Weights of a small transformer language model: normalized queries and keys.
Each number is 128 + 32 x the weight over its row's rms, rounded and kept within 0 to 255. Layers, rows and columns count from 0. The size above them is the row's rms in percent of the matrix's.

# layer 3 attention key, 192x192, rms 0.163, rows 78-113, columns 0-95
size [ 84  97 100 101  94 103  99  89 110  96  99  89 103 110  99  96  87  97  71  69  72  72  79  89  76  76  98  89  86  88  91 102  90  99  85  99]
[[130  90 148 129 146 127 150 184 111 137  91 135 138 127 191 161 166 150  63  88 152 158  94 137 173 168 108 104 161 140 143 144 129 100 132 134 190 159 149 135 105 142 109 169 149 170 147 103  97 105 115 139  66 149 152 139  81  74 105 160 170 159 120  95 113 187 144  78 117 135 153 136  73 124  85 108 145 129 133  91  66  80 146  93 172 124 133 127 174 141  89 145 125 113 157  61]
 [148 129  86 188 109 177 176 128 105 135 147 179  89 103 130 125 130 122 121 121 132 131 135 115 118 100 101  98 106 133 141 177 129 148 104 142  90 123 164 150 110 139 133 146  94  84 198 151 115  50  39 118 138 128  67 155 133  81 108 115 135 136 113 165 102 122  48 152 124  83 141  95 103  99 106 152 109 134 152 157 129 166 126 107 180 154 138 118 103 128 110 151 160 177 102 154]
 [ 77 127  92 158 148 139 143 173 100 128 157 105 200 122 104 111  97 129 168 134 159 101 110 121  72 124 106 200 106 149 171 115 201  92 131 105  87 111 133 139 160 123 123  79 143 156 127 108 140 192 185 113 130 167 158 153  47  97 131 125 137  91 131 107 171 161 137 148 146 193 144 151  74 132 145 170 102 154  79 146 135 136 154  75 112 144 121 148 133 146 144 140 146 147 129 119]
 [138  39  93 147 146 128 213 121 121  75 123 180  85 106 112 151 115 127 110 149  82 138  96 158 164 180 135  90 127 120 112 132 142 128 152 119 133  69 120 152 110 125 123  95 163 140 161 140 174 187 159  95  82 142 109  77  85 137 115  99 130 125 131  70  94  92 135 188 145 108  94 143 177 126 160 145  86 131  92 116  83  78 130 117  46 186 100 148  79 140 161 135 144 152 169  88]
 [143 133 124 139 122  80 150 172  80  96 150 173 138  99 151 164  89 102 109  96 159 154 131 101 127 127 184 142 197 132 123 124 145 114 140 137  91  88 156 162 184 241 136 128 121 110 142 144 127 103 161  58  87  45 142 132 143 132  91 120  94 111 119  69 160 166 125 109 130 138 124 103 179 162 140 124 100 113 115 154 130 130 111 170 143 113 145 137 127 104 106 145 107 186 112 106]
 [ 77 101 162 137 151 112 117 112 119 124 130 153  86 149 129 142 161  61 163 115 142 144 145 141  88 152 154 137 142  80 126  88 123 100 125 166 136 158 108 117 152 197 134  99 147 123  95 171 120 109 108 142 149 104  86  90 181 117 111 125 155 145 146 134 137 112 129  95 130 135 170 125 126 120 143 175 115 146 118  96 132  86 157 113 140 131  84 107  67 138 154 159 164  75 145 173]
 [ 87 147 160 155 108 136 110  95 103 112 168  84 135 147 149  90 147  74 103  93 146  75 167 198 148 114 143 129 136 157 156 121 151  50 131 142 107 149 125 174 228  97 163  82 117 106 139 117 168  66  88 120 100 136 152 116  93 128 134 160 135 162  73 174 114 118  76 151  97 103 126 122 100 125 159 137 107 151 155 132 150 194 132  91 140 154 140 186 104 128 141 143 114 134 113  51]
 [105 165 165 162 158  79  98 185  98 105 113  70  85 114  93  97 148 112 124 175 211 124 155 116 162 131 120 141 123 137 122 137 173 198  36 111 157 116  71 110 172 149 119 169 156  84 150  76 100 131 174 156 165 146  73 120 112 133 130 140 125 126  99 117 186 109 125 105  70 179 118 127 159  83 155 107 146 146  87 126 147 139  91  83 113 131 102  49  87 149 174 102 129 134 119 125]
 [112 137  94 116  98  94 121 121 165 102 144 150 180  91  86  71 116 152  95 143 129 140 136 101 112 142 158 174 143 116 110 123 118 130 141 126 126  74 150 104 160 150 121 103 100 131 138  90 164 147 121 133  99 190 107  88  80 167 149 186 136 134 118 153 169 165 127 147 113 113 114 159 137 170 136 207 138 125  32 173 140 102 180  82 119  77 100 141 125 115 149 112 170 145  44 129]
 [127 133 143  94 115 114 169 105 127 150 111 150  67 100 140 121 141 127 100 148 115  89 144 164  75 146 147  97 133 212 123 160  29 126 117 138 136  98 164 125 137  53 138 119 136 147 187 123  79 149 126 144 119 163 107 115 162 174 135 147  62  77 142 144 136  92 157 119  86 108  99 102 152 118 107  84 169 133 121 144 196 190 115 144 153 180 171 139 101  73 154 144 132 168 163 143]
 [102 130 158 122 135 117 172 103 133 164 151 158 101  81 127 155 136 132 121 106  78  86 100 105 144 118 142 136 180 156 125 175 129 137 153 110 156 113 165 110  66  73 139 117 168 132 182 138 131 177 112 139 167  59  86 118 120 189 126 135 207  77  86  56  99 148 117 141 116 100  90  41 131  98 116  97  87 145  87 161 149 148 150 137 171  84 131 125 118 128 106 108  41 132  85 115]
 [ 96 190 136  87 144 104 123 167 156  83 155 102 180 168 153 136  93 156 151 153 122 116 174  75 159 153 163  58  83  55 116 135 121  95 136 176 125  95  76 155 128 140  79  68 103 176  63  82 116 104 102  89 131 187 153 131 177 119 118 106 119  99 169 115 120 160 138 173 105 140 126 155 126 141 106 132 132 121 144 145  96 118 117 128 155 131 130 169 154 114 141  89 124 174 132 167]
 [143  80  99  88 180 107 157 159 188 103  81 136 126 151  71 126 145 113 124 161 177 102  85 115 146 145 121 116 174 125 133 170 122 118  59  73 142 142  91 102 107 139 140  43 153 152 126 163 101 182 116 111 185 150 153  83  99 171 148  87 161 130  77 138 152 167 160 122 117  95  88  81 149 116 127 166 151 127 109  98 109 120 147 167 197  82 142 107 113 122 167 100 115 157 137 123]
 [ 97  77  90 147 126 134 129 165 142 102 116 150 129  82  86 102 108  92 127 175 132  71 136 131 142 151 128 208 132 102 118 121 148 139 116 111  91  92 125 152 155 110 140 106  96 110 101 101 124 162 116 137  78 105  99  92 110 199 104 133 147  24 112 201 164 131 132 157 138 108 134 149 126 159 147 123 118 121 115 179 146 119 102 131 113 100 153 145  83 164 146 103 108 145  81 143]
 [168 130 157  90 157 184 154 108 133 139 151 152 133 141 138 203  70  90 124 117  81 136 141 125 173 110 130 114 105 125 155 111 106 115  91 149  94 151 158 136  99 111 136 144 145 111 139 129 176 180 141 132 150 132 162 141 147 231 128 119 160 108 188 157 183 152 180  65 160 123 125 160 110 170  75 129 124 128  72 156 153 126 125 174 104 115 146 156 141 156  81 123 106 167 106 179]
 [131  58 153  56 129 129 136 144  83 151  94  97 180 113 143 128 197 101 133 154 154 128  93 134  42 169  93 132 130 128  80 100 120  18 131 146 143 110 150  85 195 104 120 124 139 147 150 135 125 123 138 117  71 146 149 106  88 155 121 169  90 129 142 126 162  93 132 115 102 113 137 193 124 143 129 101 116 152  86 125 140 120 150 102  71 137 132 106  84 123 136 110  75  57 119  91]
 [149 122  62 121 182 183 145 107 146 142 184  94 105 118 109 130 131 102 140 147 151 116 119 113  50  59 108 210  86  98 115  62  39  95 181 143  96 191  89 146 112 123 164 111 146  76 107 151  96 144 127 174 144  69 167 136 124 123 117 127 151  81 167 152  58  77 156 123 162 175 119 133 128 140 108 134 163 115 128 121 133 143  95 129 151 141 122 137 124 126 114  90 117  68 146 113]
 [157 146 171 113  98  87 174  98 139  92 125 134 148 149 138 157  97 171 124 127 158 128 129  79 142 142 130  99 159 120 151 114 126 101 143 116 144 149 106 176 180  99 114 124 101 152 173 171 106 102 118  79 163 132 155 181  76 125 121 122 128 156 108 119 127 140  92 106 155 127  65 124 191 161 135 148 110  85 138 195 119 196 169 185  97  98 139 146 153 106 133 107  88 116 168 163]
 [ 99 177 105 182 109 178 123 159 102 119 113  91 129 103 108  62  92 120 167 166 173 121  89 151 108 129 107 117 125 140 114 131 139 136 145 116  63  91 171 130 149 153 174 104 146 179 116 121 135 169 140 142 134 183  97 158 128 142 116  97 153  95 188 139 152 142 120  96 169  50 118 105 198 117 166 153 143 136 124 197 142 156  85 104 148 128 137 121 114 147 149  81 103 199 142 115]
 [128 148 131 118 144 112 146 126 149 133 136  70  85  78 124 100  90 189 152 143 188 116 115 151 104 105  77  98 131 147 120  95 155 120 140 104 124 102 176 106 105 124 115 170 138 157 106 109 115 155 140 144 141 157  64 136 136 156 117 104 207 127 128 110 152 147 151 158 153 131  56 146 125 151 126 115 139 127 113 133 201 162 188  71 176  78 126  71 120 121 193  70 115 160  70 131]
 [132  79 109 119  92  98 132 120 116 132 144 138 107 130 127 184 152 125  82 105 132 122 141 139 129 140 158  90 138 160 165 167  98 121 132 137 194 146 116 132  93 145  69 132 129 147 168 182 170 141 101 182 147  79 123 107 116 123 123 125 166 106 115 117 120  88 176 118  87  68 173 110 133 100 172 122 131  89 132 140 116 176 146 162 137 115  94 123 159 111 117 178  75 128 189  95]
 [105 116 104 124 101  82 127 112 136 109 124 221 152 117 147 162 127 130 134 211 104 118 129 128 119 130  83 161 136 145 135 119 158 147 135 133 176  96  94 180  99 120 134 137 179 135 137 116 133 102  91 111 160  80 102  63 169  97  87  91 144 111 153  83 188 133  94  88 152 112 175  89 182 162 183 121 125 112 140 103 113 121 133 150 123 169 116 116  84 150 143 132 135 124 138 120]
 [158 122  76 113  91 132  99 144 122 133 141 140 121  80 119  80 123 154 112 117 142  84 113 153 184 151  92 143 136 161 152 119 113 194  86 107 108 121 100  85  93 141 100 169 151 143 147  87  99 139 138 122 130 131 102 169 165  65 122  93 169  88 135 218 158 166 180 112 134 112 157 189 102 136 108 163  97 131 120  55 157 119 137 149 133 160  93 128 143 134 129 104 151 145 131 113]
 [110 135 122 138 101 150  89  74 114 131 149 118 168 125 115  97 171 125 133 133 130  85 149 127 113 109 112 179 101 179 126 108 103 175 131  82  15 120 148 125 157 134 145 131 109 118  44  75  49 178 155  87  91 153  89 177 138 153 119 103 119 116 184 155 136 110 143 172 126 125 149 131 166 123 104 142 115 141 142 167 137 135  96  81 125 134 134 123 149 148 153 125  97 207 104 159]
 [112 116 107 104 118 146 169 115 149 124  72  92 147 133 151 113 142  83 157 145 113 104  86 130 150  60 104 101 114 157  93 134 118 110 123 117  95 126 113 191 136 103 146 114 151 126  92  91 119 120 201  88  89 101  91 187 140 129 114 124 132 100 156 161 145 114  89 122 155 149 110 105 142 125  92 100 127 124 130 147 185  78 132  99 134 123  94 110 123 128 179  88 115 148 147 123]
 [144  96 188 124  84  82 105 148 133 134 159 114  44 133 108 146 168 160 155 126 129 185 122 100 118 178 118 203 135 117 158 118 184 179 125 161 170 126 140 122 167  83 112 118 137  80 181 109 134 154 136  74 150 169 201  96  77  92 154 148 148 217  73  71 155 141 123 120 140  86 145 126 132 101 226 132 152 144  91  80 102 133 109 164 109 121 122 106 102 101 110 135 120 132  99 125]
 [105 129 148 148  80 124 114 136 124 116 169  79  57 161 176 139 169 112 104 139 111 136 128 147 184 214 190  55 131 123 134 127 125 120 122 143 214 205 105 154  83 138 114 159 136 156 184 143 155  70 112 126 134 197 176 112 123  53 168 120 152 111 185 145  87 181 148 140 131  97  93 135 139 120 155 114 141 108 146 110 108 172 117 101 119  98 122 146 148 104  90 127  96 122 132  96]
 [121 111 138  69 123 159 167  84 151 138 137 100  67 153 108 118 157 133 182 104 131 133 120 122 179 102  47 112 128 156  99 155  70 126 117 141 106 147 171 138  86  59 166  93 106 120 159 147 129 124 152 101 156  85 149  97 165  99  97 111 197  95 151 129 190  76 112 118 102 170 147 124 117 146 112 125 150 167 125 126 138 144 152 134 112 168  80 144 117 112 179  97 162 101  58 153]
 [119 130 123 131  97 150 128 144 121 144 182 102 124 187 182 196 144 114 153 124 112 129 111 124 160 182 134  69 106 116 167 154  86 104 124 167 174 157  73 160  91 158 106 125 190 127 149 160 102  84  65 112 171  88 117 130 147 109 199 126 136 148 124 140 146 165 153 137 176  56 146  70 128  76  93  91 104 124 168 125  94 130 137 129 158 114 154 110 145 142  97 168 148  74 190 126]
 [ 71 126 113 181 100  84  72 174 145  95 110 177 183  94 112 113  72  94 118 136  91 148 147 106 143  99 135 155 118 188 100  65 163 116 124  91 165 160 150 135  99 184  96 118 144 134  91 135  96  66 134 109 157  99 184 136 159 122 115 145 122 106 121  82 145 135 171 124 109  97 118  79 164 170 157 181 138 142 100 107 161 130 120  96 191 148 163  89 116 153 134 130 145 130 155 151]
 [111 144  56 123 161 154  93  90 127 107 119 123 107 150  83  20 144 140 168 197 143 132  83 104 131  81  87 140 124 125 127 136 102 166 127  97 110 108 109 179 104 113 152 115 146 127 125  99 115 124 135 128  78  75 120 170 121 139 101  93 150 154 159 179 151 171  97 122 120 192 109 155 109 151 137 128 135 109  92 134 176 125 104 168  76 136 109 135 102 159 163 128 155 136 130 171]
 [130 105 159 140 132 101 114 101 134 129 121 176 143 156 150 158 126 133  77 114  66 112 177 148 187 200 183  84 151 114 204 204 112 118 154 119 194  84 130 156  33 128  88 157 145 186 168 147 116  96  86 105  97 101 108 136 126 134 149 118 153 178 148 117 120 113 140 156 125 112  99 123 151  91 149 130 135  82 154 107 163 153 102 152 154 114 150 112 157 118 157 132 101 100 201  69]
 [135 164 135 194 134 134  93 155 153 120 118 119 154 126 149 140  88 106 136 124 122 153 209 148 139 148 187  80  92 149 158 152 107  92 147 139 131 101 155 138  53 198 124 172 146 124 137 142  88 104 111 118 157  94  82 165 166 114  89 110 129 139 148 104  97 131 128 162 161 120 150  40 155 109 122 124  96 139 107 182 134 146 117  97 186 108 142 105 190 126  98 134  52 131 180 147]
 [124 119 155  74  51 122 146 183 149 130 122 125 100 153 106 104 191 161 112 148  95 118 113 154 151 102 137 128 178 207 153 153  75 114 117 129 138 118 122 136 140  32  95 135 127 144 128 177 103  99 159 169 156 125 125 115 111 121 120 179 153 103 104 157 161 144 143 114 166 141 182 165  78 135 134 109 135 131 100 137 135 122 150 144 126 132  63 131 116 126 133 123 150  84 117 108]
 [125 109 142 130 149 151 115 125 143  84 104 117 165  90 101 113  84 101  91 126 159  78 181 130 102 146 130 139 136  98  90 107 167  84 162  73 109 114 158 100 102 145 128 115  75 130 146 139  88 146 130  98 143 133 133 195 114  93 123 112  68 137 106 202 170 181 140 124 150 158  92 130 110 212 137 160 107 133 123 175 147 173 121 124 150 123 200  81  82  98 157 129 104 152 115 174]
 [123  58 117 158  96  70  99 140 205 138 164 165 226 154 114 148  81 162 120 126 175 126 132 104 117 144 128 105 168 152 114 121 206 143 115  54 138 102  86 141 131 167 104  78 151 102 191 131  91  96  90 102 141 133 110 137 106 135 147 149 108  70  85 152 147 133 132 132 103 135  66 161 149 167 131 130 129 150 178 167 102  51  99  60  92 129 145 126 102 105  70 164 101 113 142 131]]
# layer 3 attention query, 192x192, rms 0.159, rows 79-114, columns 0-95
size [106 105  97 105 106 104  96  84  83  97  91  90  91  90  95  84  91  76  77  89  81  82  96  95  81  94 103  86  99  92 101  91  90 111 103  93]
[[114 166 130  92 131 154 143 131 124 116 171  91 112 158 144 175 140 128  89 132 119 189 131 193 150  66  85 139 134 122 147 134 115 142 189 113 162  70 152 139  74 108 115 143 103  89 153 151  81 127 154 188 130 108 147 165 150 185 145 114 165 132 152 155 109 159 130  96 139 169 132 195 143 102  72 173 151  99 133  67 120  80 110  87 183 119  92 154 202 147 107  51 120 143 113  77]
 [158 107 175 135  80  97 113 145 125 163 208  95 155 157 146 143 113 144 129 115 113 119 108 129 123 120  86  56 164 139 163  93 135 165 117  67 100  90 171 114 171 127 110  74 145 113 159 139 169 184 140 124 123 155 136 154  72 136 145  96 110 127  86 125 107 131 155 112 146 103 134 207 104 137 101 115 111 120 125 122 159  73 106 162 184 154 126 144 181  85  65 102  72 136 131  99]
 [130 110 148 116 159 140 135 193  99  58  92 109  52 110 153 160 149 100  89  91 135  78  91 153 145 145  98 133  66  98  72 127 115 158 141  99 138 149  97 118 117 116 153 105 168 125 147 151 163 150 125  94 175 130  44  91  74 126 138 136 108 148 161 137  52  83 146 193 145  94 161 150  83  96  95 121 136 109 129 105  62  36 119 147 104 135 155  82  54 148 105 116 148  73  85 130]
 [106 176 155 126 133  65 175 135 104  92 124 202  93 106 103 152 133 152 145 145 133 137 158 111 143 168 160 105 188 133 108 116 187 118 136 167 109 120  78  88  86 174 143 145  91 167 152 117 130  79 122  83  82  99 101  84 120 188 107 139  89 158 136 150 132 154  68 146 129 138 111  70 173 152 146 104 117 156 157 168 139 159 135 136 119 193 176 170  73 122  85 111  91 146 124 170]
 [173 148 168  83 165 156 150 119 162 196 177 128 123 145 152 109 144 144 106  99 118 147 188 175 139  55 138 136 121  80 157 114 112  71 163 148 147 131 120 125 108 104 149  98 121 126 139 168  94 120 115 167 131 104 131 166  73 147 110  94 147 167 185 130 165 132 143 101 186  83 102 160 125  88 137 116 118 126 133 158 113 168 125 221 134 139  96 192 177 131  92 159 105 132 151  54]
 [136 159 172 144 147 156 175 178 100  90 115 112 193  90 116 141 125  94 133  83 128 148 142 122 103  93 147 181  88 163 115 100 156 100  81 149 124 114 139 171 187 142 173 142 132  97 173 139  92 140  90 178 120  89 130 125 113 127 123 136  94 108  93  51  59 141  96 148 147 152 171  99 105 171 142 140 123 147 117 143 123 172 130 171 113 151 139 107 144 137 167 108 162  89  73  74]
 [173 113 135 217 142  72  94 130  70  63 122 116 103 103 118  97  91 100 156 110 133 111 158 129 120  58 141 183 155 122  73 112 125 197  47 131  98  84  83 133 149 183 122 130 135 135 105  80 159 118 131  87 140 155 137 113 207  94 110 125  71  96 112 134 134 128 152 117 131 171  39 102 170 150 157 110 118 123 143  83 104 121 104 157 115 166 145  77  96 139 124 139 171 174 103 144]
 [137  95 119 114 168 170 116 153 102 115 113 126 138  63 116  91 138  68  95 177  55 132 100  87  57 146 140  65 152 114 137 116 143 219 107 163 162 143 124 120  97 196 135 135 134 139 121 136 166 184 132 132  97 151  69 159 162 125 179 140 194 169 114 134 140 151 177 142 101 117 137 166 163 131 125 141 146 146  43  81 107 118 140 134 104  77 118 157  90 126 144 148 136  97 149 128]
 [135 172 117 122 155 145 146 133 150 122 171 149 152 138 110 104 140  97  64 117 102 124 143 150 157 148  99 169  80 134 102 127 122 127 133 132 158 133 202 145 134  81 134 124 131 173 161 133 123 168 105 125 185 118 144 123 115  94 120 126 129 147  96 117 130 148 165 139 107 110 104 175  74 133  95 100 151 149  61 145 189 109 165 143 119 104 124 127 141 111 124 133 140 116 159  94]
 [ 69 104 111 115  95 165 120 130 105 114 101 114 119 132  95 127 142 123 141 103 112  89  74 198  69 162 126 134 106  94  94  70 172 149  72  67 131 125  92  88  92  85 144  84 183 114 105 129 161 192 142 139 110 100 129  92 192 151 147 122 111 145 151 136  95 117 159 178 135  88 155  93 111 126 145 159  99 118  87 153 157 138 127 196 105 112 100 144 101 154 176  88 166  94  78 128]
 [164 148 160 129 156 118 114 101 154 102 111 136 152  60 158 163 110 130 150 174 101 150 178  50 160 150 193  48  94 104 143 175 167 108 130 112  91 172 207 162 106 154 173 113 210 152 134 103  59 128  78  92 111 104 149 143 139 142 107 140 144 115 112  90 149 227 178 133 151 141 126 143 152 127 158 130 155 165 121 171  98  74 125 147 128 149 203 124 150 121 169 135 119 190 150 160]
 [152  92 100 148  99 160 168 132  83 112  97 131 116 108 134  97  61  73 143 130 192  85  97 117 144 185 134 195 178 121 120 124 107  67 115 103  85 138 110 136 100 176 142  90 129 182 152 150 148 119 154  58 143 129 145 117 113 121 105 115 187 132  55 131 147 166 156 133 155  77 132  79 190 142 129 167 127 139 144 136 111  96 134 168 168 117 136  75 118 133 158  85 124 233  93 112]
 [108 108 170  97 101  90  94 147 123 118 128 140 188 122  81 106 159 188 102 120 173 102 176 162  92  72 115  67 163 124 120 127 126  89 106 142  98  92 121 104 172  99 108 115 136  90 136 136 138 114 107 159 130 149 142 127 103 178 106 105 127  54 149  67 120 103 129 144 130 121 152 156  84 150 116 153 149 122  70 154 153 123 147 169 157 160 132  85 133 124 131 139 101  75 101 173]
 [ 46 149 182  87 154 149 108 125  98 126  88 152 159 132 122 106 133 106 105 145 158  94  96 145 117 136 107 100 107  94 122 134  94 167 107  94  83 151 174  67 194 137  77 137 135 157 174 189 164 153 125 158 113 166 149  95 110 179  92 137 131  38 122 104 137 105 145  81 148 113 104 106 106 173  68 127 130 118 105 152 150 154 125 112  96 185 126 171  69 116 114  99  95 153 105 138]
 [117  98 158 146 141  96 136 134 169 178 159 125 155  52 180 151 102  93  93  87  98 172 120 200 161 120  63  97 125  85 169 116 111 138 149 159 108 171 121  99 159  53 132 115 131 188 128 108 118 149 138 124 115  91 108 112 116 121 141 141 141 150 133 131 110 124  97 136 141 172 108 124 110 120 119 131 107 148  93 133 129 157  94 133 107 138 108 131 139 108 122 129 114 103  92 128]
 [131 135 137 100 161 165  90 115 108  81 197 106 128 118 127 121 180 119 140 155 137 111 148  85  56  68 137 162  88 127 125 140 118 151  92 119 139 164 124 146 179 183 150  58 107 114 132 225  94 138 147 156 116 141  79 120 123 113 115 144  99  92 107 159 107  12  77  99 139 183 119 132  98 133 141 103 142  68 105 139 123 209 143 140 128 122  96 123 117 129 117 136 124 117 125 100]
 [121 131 135 138  68  98  98 121 131 128 161 133 172 129 148  90 121 119 107 127  94 153 149 155 106 137 134 155 161 108 134  66 114 170 149 125 105  64 127 112 143 142  78  91  69 152  99  94 176 139 152 109 118 117 161 142 148 123 106  99  75 192  90 129 130  74 112  99  96 122 192 156 162 136 136 219 102 148 103 148 115 181 137 111 131 123 116  80  77 126 128 152 127 129 107 122]
 [143 101 185 102 120 117 139 124 186  95 106 142 147  55  75 147 132 162  88  85 194 138 148 114 167  87 156 115 114 133  73 169 128 125 120 185 125 146 110 119 105  87  78 165  80 133 169 137 147 150 170 140  70 174 141 153 129 149  96 150 149 165 117 139 113 148  75 112 124 137 124 217 135 130 186  99 164 108  82  76 169 171 135 127  33 159 160 109 132  79 110 120  61 135 139 143]
 [147 123 148 125 138 180 211 151 110 155 135 110 118  99 132  86 142 156 138 190 172 124 112  79  78 140 128 156 180  96 106  63  89  91 191 130 111 105 204 135 134  93 123  99 118 119 134 123 140 103 144 123 129 154 106 151 117  91 128 120 140 146 159 146 114 180 118 109 160 153  55 123 116  78 123 170 126 160 127 111 134 139 130 159 115 118 139 114  83 126 118 113 134 169 123 171]
 [103 119 170  77 153 120 184 118 159 101 131 115 120  43  96 160 162 181  94 157 126 131 140 123  59 127 178  83 153 172 128 118  64 153 102 148 108  71 130 106 171  96  93 134 143 150 121 109 122 152 153 103 144 138 120  96 115 109  81 139  53 105 101 125 135 101 117 148 165 138 146 110 107 124 129  92 132 162 164 171 128 195 144 106 119 163 113 108  85 142 163 172 108  95 132 149]
 [122 165 171 120 164 133 127  92 171 107 163 113 165 150  94 123 112 124 180  89 137 169 125  74  93  88 142 194 102 159 105  97 142 117 106 135 182 128 104 139 160 148  94 124  96 128 129  91 139  98 178  81 132 127  92 119 116 190 146 118 123 217 125 135 125 168 115  94 106 165 147 124 158 117  77 142 153 139  78 134 107 122 161 122  76 143 125 110 180 129 120 146 165 167 122 135]
 [113  99 153  89 135 105 117 124 176  96 140  88 158 166  97  79 119  93 140  93  91  66 112 185  24 128 146 121 113 162 141 103  64  60 116  61 165 135 142  82 183 117 178  84 133 115  83 165 162 213 105  53 154 178 121 153 127  92 131 138 128 130 152 154 137 120 160 116 180  96 136 131  86 133 139  74 120 135 136 139 175 165 118 126 181 152 130 109 136 113 154 138 130 128 141 128]
 [174 157 107 217 130 176 101 127 105 136 118  87 151 137 144 103 104  77 127 152 170 107 131 166 136 125 107 119 116 124 128 120 198  57 138  99 147 134 125 166 141 123 127  95 122 167 174 127 168 101  86 151 167 125 119 163 137 108 156  96 155 145 137 165 178 159 144 122 114  84 126 163 147 131 112 170 119 136 134 109 118 109 168 112 146 125 158 128 120 179 108  99 133 134 117 128]
 [151 104  86 121 143 130 143 116  56 136 152 106 133  94  88  79 185  73 123 121 126  43 115 124 146 182 158  90  95 118  80 147 100 145 115 147  91  83 115 108 140 146 122  85 183 171 120 129 118 153 108 112 151 148 108  86 128  90 116 126  65  85  81 210 143  88 126 134 148 113 195 205 100 135  98  96 140 156 147 149 101 111 110 133 107 181 157 103  77 143  97 159 106 122 115 164]
 [176 130 128  93 142 128 122 129 132 148 205 148 175 119 135 113 145 173 125 137 120 161 181 113  99  81  93 131 142 151 155 104 127 149 170  80 109  96 169 154 172 119 119  58 105  69 105 166 109 104 155 189 146 158 113 115 121 211  80 105 119 117 145 153 150 186  89 112 120  67 118 122 146 148 141 154 104 178 152 166 176 134 169 206 177 138  85 132 154  85  79 122  93 128 174 123]
 [114 163  62 136 161 137 113 148 143 127 106 145  99 120 130 179  76 138 114 136 133 223 152 119 141 119 188  71 143 106 118 117 166 149 125 190 123  51 138 117  93 154  92 157 149 172 136 131 146 108 123 192  89 129 101  88 137 138 142 137 123 152 143  46  91 157 109 109 116 150  70  75 140 141 167 107  91  94 112 143 125 127 170 125 104  60 118 140 167 151 189 146 179 137 135  52]
 [100  46 155 107 128 134 184 133  74 129 136 141 146  84 117  82 148  89 125 122 122  64  83  67 137 214 111 122 104 143 123 115 112 122  88 100  89  92  97  97 131 125 130  54 134 121  82 113  62 156 101  54 164 129  49 112  94 100 141 136  63  81 103 159 139 129 145 162 115  89 125 151 125 130 107  92  95 169 104 176  85  84 102 126 169 166 177 110  80 108 119 129 137 103 137 225]
 [150 166 130 173 111 134 142 120  88 114 125 151 101 131 157 176 110 142 126 139 127 175 129  74 124 106 155 175 127 169 123 127 191 136 153 176 166 145  67 152 100 101  75 133 124 189 142 148 101  68 129 128 133 129  95 130  93 111 123 169 175 150 129  80 124  85 135 102 123 143  62 146 229 136 178  94 111 121  78  84 123  98 142  83 127 128 154  93 115 149 130 116 167 135  96 162]
 [152 210  86 110 162 170  94 117 167 165 194 146 135 149 138 148  77 148  98 114 150 152 168 137 123  80 123 178  92 152 131 144  80 159 187 175 129 112 130 124  34 104 145 150 126 101 149 127  71 128 148 147  91 132 172 121 162 130 111  98 166 109 152 138  96 116 131 145 116 180  74 127 160  69 112 135 182  71 172 107 175 171 174 119 153 126  64 182 179 130 118 125  75 113 174  80]
 [108 143 148 168 115 112  74 136 140  95  82  80 145 166 153 111  80 125 133 134 163 123  80 108 112 148  91 116 120 106 133 133 124 122 105 116 132 107 131 163 159 152 108  93 139 108 142 143 182 129 109 120 165 144 168 170 132  78 121 166 165 141  91 152 133 159 119 102 108 181 161 130 103 216  64 146  97 133 124 112 121  84 128  98 155 141 151 125 145 169 111 113 114 138 126 153]
 [119 114 164 115 133 100 120 137 135 173 110 241 114  84 154 115 155  95 129  92 120 102  87 141 169 139  90  93 193 133 152 154 105 117 133 167 105 139 135 108  86  84 125  65 140 186 148 141 140  40  80 113 184 103 124  87  84 128 113 115 144 101 139 120 100 126 117 132 120  87  84 118 172 127 159 150 115 109 103 144 118  87 127 209 180 134 123 145 112 132  73 108  99  95 179 196]
 [ 99 189  32 148 121 136  96  86 168 123  86  95 210  92  82 134 109 139 187 132 120 121 150 137  75  58 106 160 113 167 105 134 163 189 111  99  60 144 125  88 140 184 128 129 128 128  95 128 136 176 113 124  90 138 166 159 168 109 126 109 152 118 155 150 142  65 162 103 142 122 144  87 110  74 176 139 127 133 141 134 137 177 110 125 130  95 139 129 158 129 181 130 170 139 168 117]
 [ 97 116 137 125 140 146 155 125 167 135  94  72  59 181 120 154  90 156 116 142 160 125 105 139  66 131  75 125 136 121 138 141 136 161 138 122 131 147  80 108 143  49 147 121 137 124 116  96 151 139 148 122  98 118  76 152 136  81 113 120  94 116  80 219 204  99  89  82 162 111 143 156 135  89 134  84  93 127 111 134 140 170 145  73 138 123  54 153 115 136 194 146 133  57  84 180]
 [155 119 186 122 101 153 131 127 129 174 179 119 211 153 154 139  90 100  89  80 130 115 159 171 184 110 123 127 160 115 185 153  98  81 112 112 146 152 144 133 108 108 132 150  64 182 155 141  87 124 105 148 140 146 122 178 117 147 142  83 161 172 136 146 159 158 130 113 145  91 124 193 138 166 123 129 121 118 104 120 163 133 133 182 211 139 129 189 162 105  89 104 111 142 124 112]
 [136  93 123 129 121 108 146 124 139 130  83 145 143 114 118 100 139 107 153 139 137 122  85  51 181 131 166 150 150 179 154 142 125 136  93 146 186 166  94 119  91 140 108 166 134 126 115 129  92  92 101  43 177  77  53 124 149 177 147 116 150 100  96 123 108 107 107 114 101 140 100  54 185 138 168 115 120 137 136 166 130 130 102 150 106 104 141  43  89  88 157 100 151 112 143 168]
 [154 171 113 158 164 142 130 144 149 133 127  76 157 162 127 127 111 153 135 110 202 144 146 187 101 103 139  98 135 147  93 143 118  84 191 175  99 136 128 111  72 175 165 199 114 155 212 107  51 134 122 172  70  99 145 193 113 166 121 119 170 124 152 117 125 123 133 125 123 129 148  99 151  98 103 127 140 129 165 193 168 148 164 110 125  89 130 141 148 124 138 154  82 158 178  77]]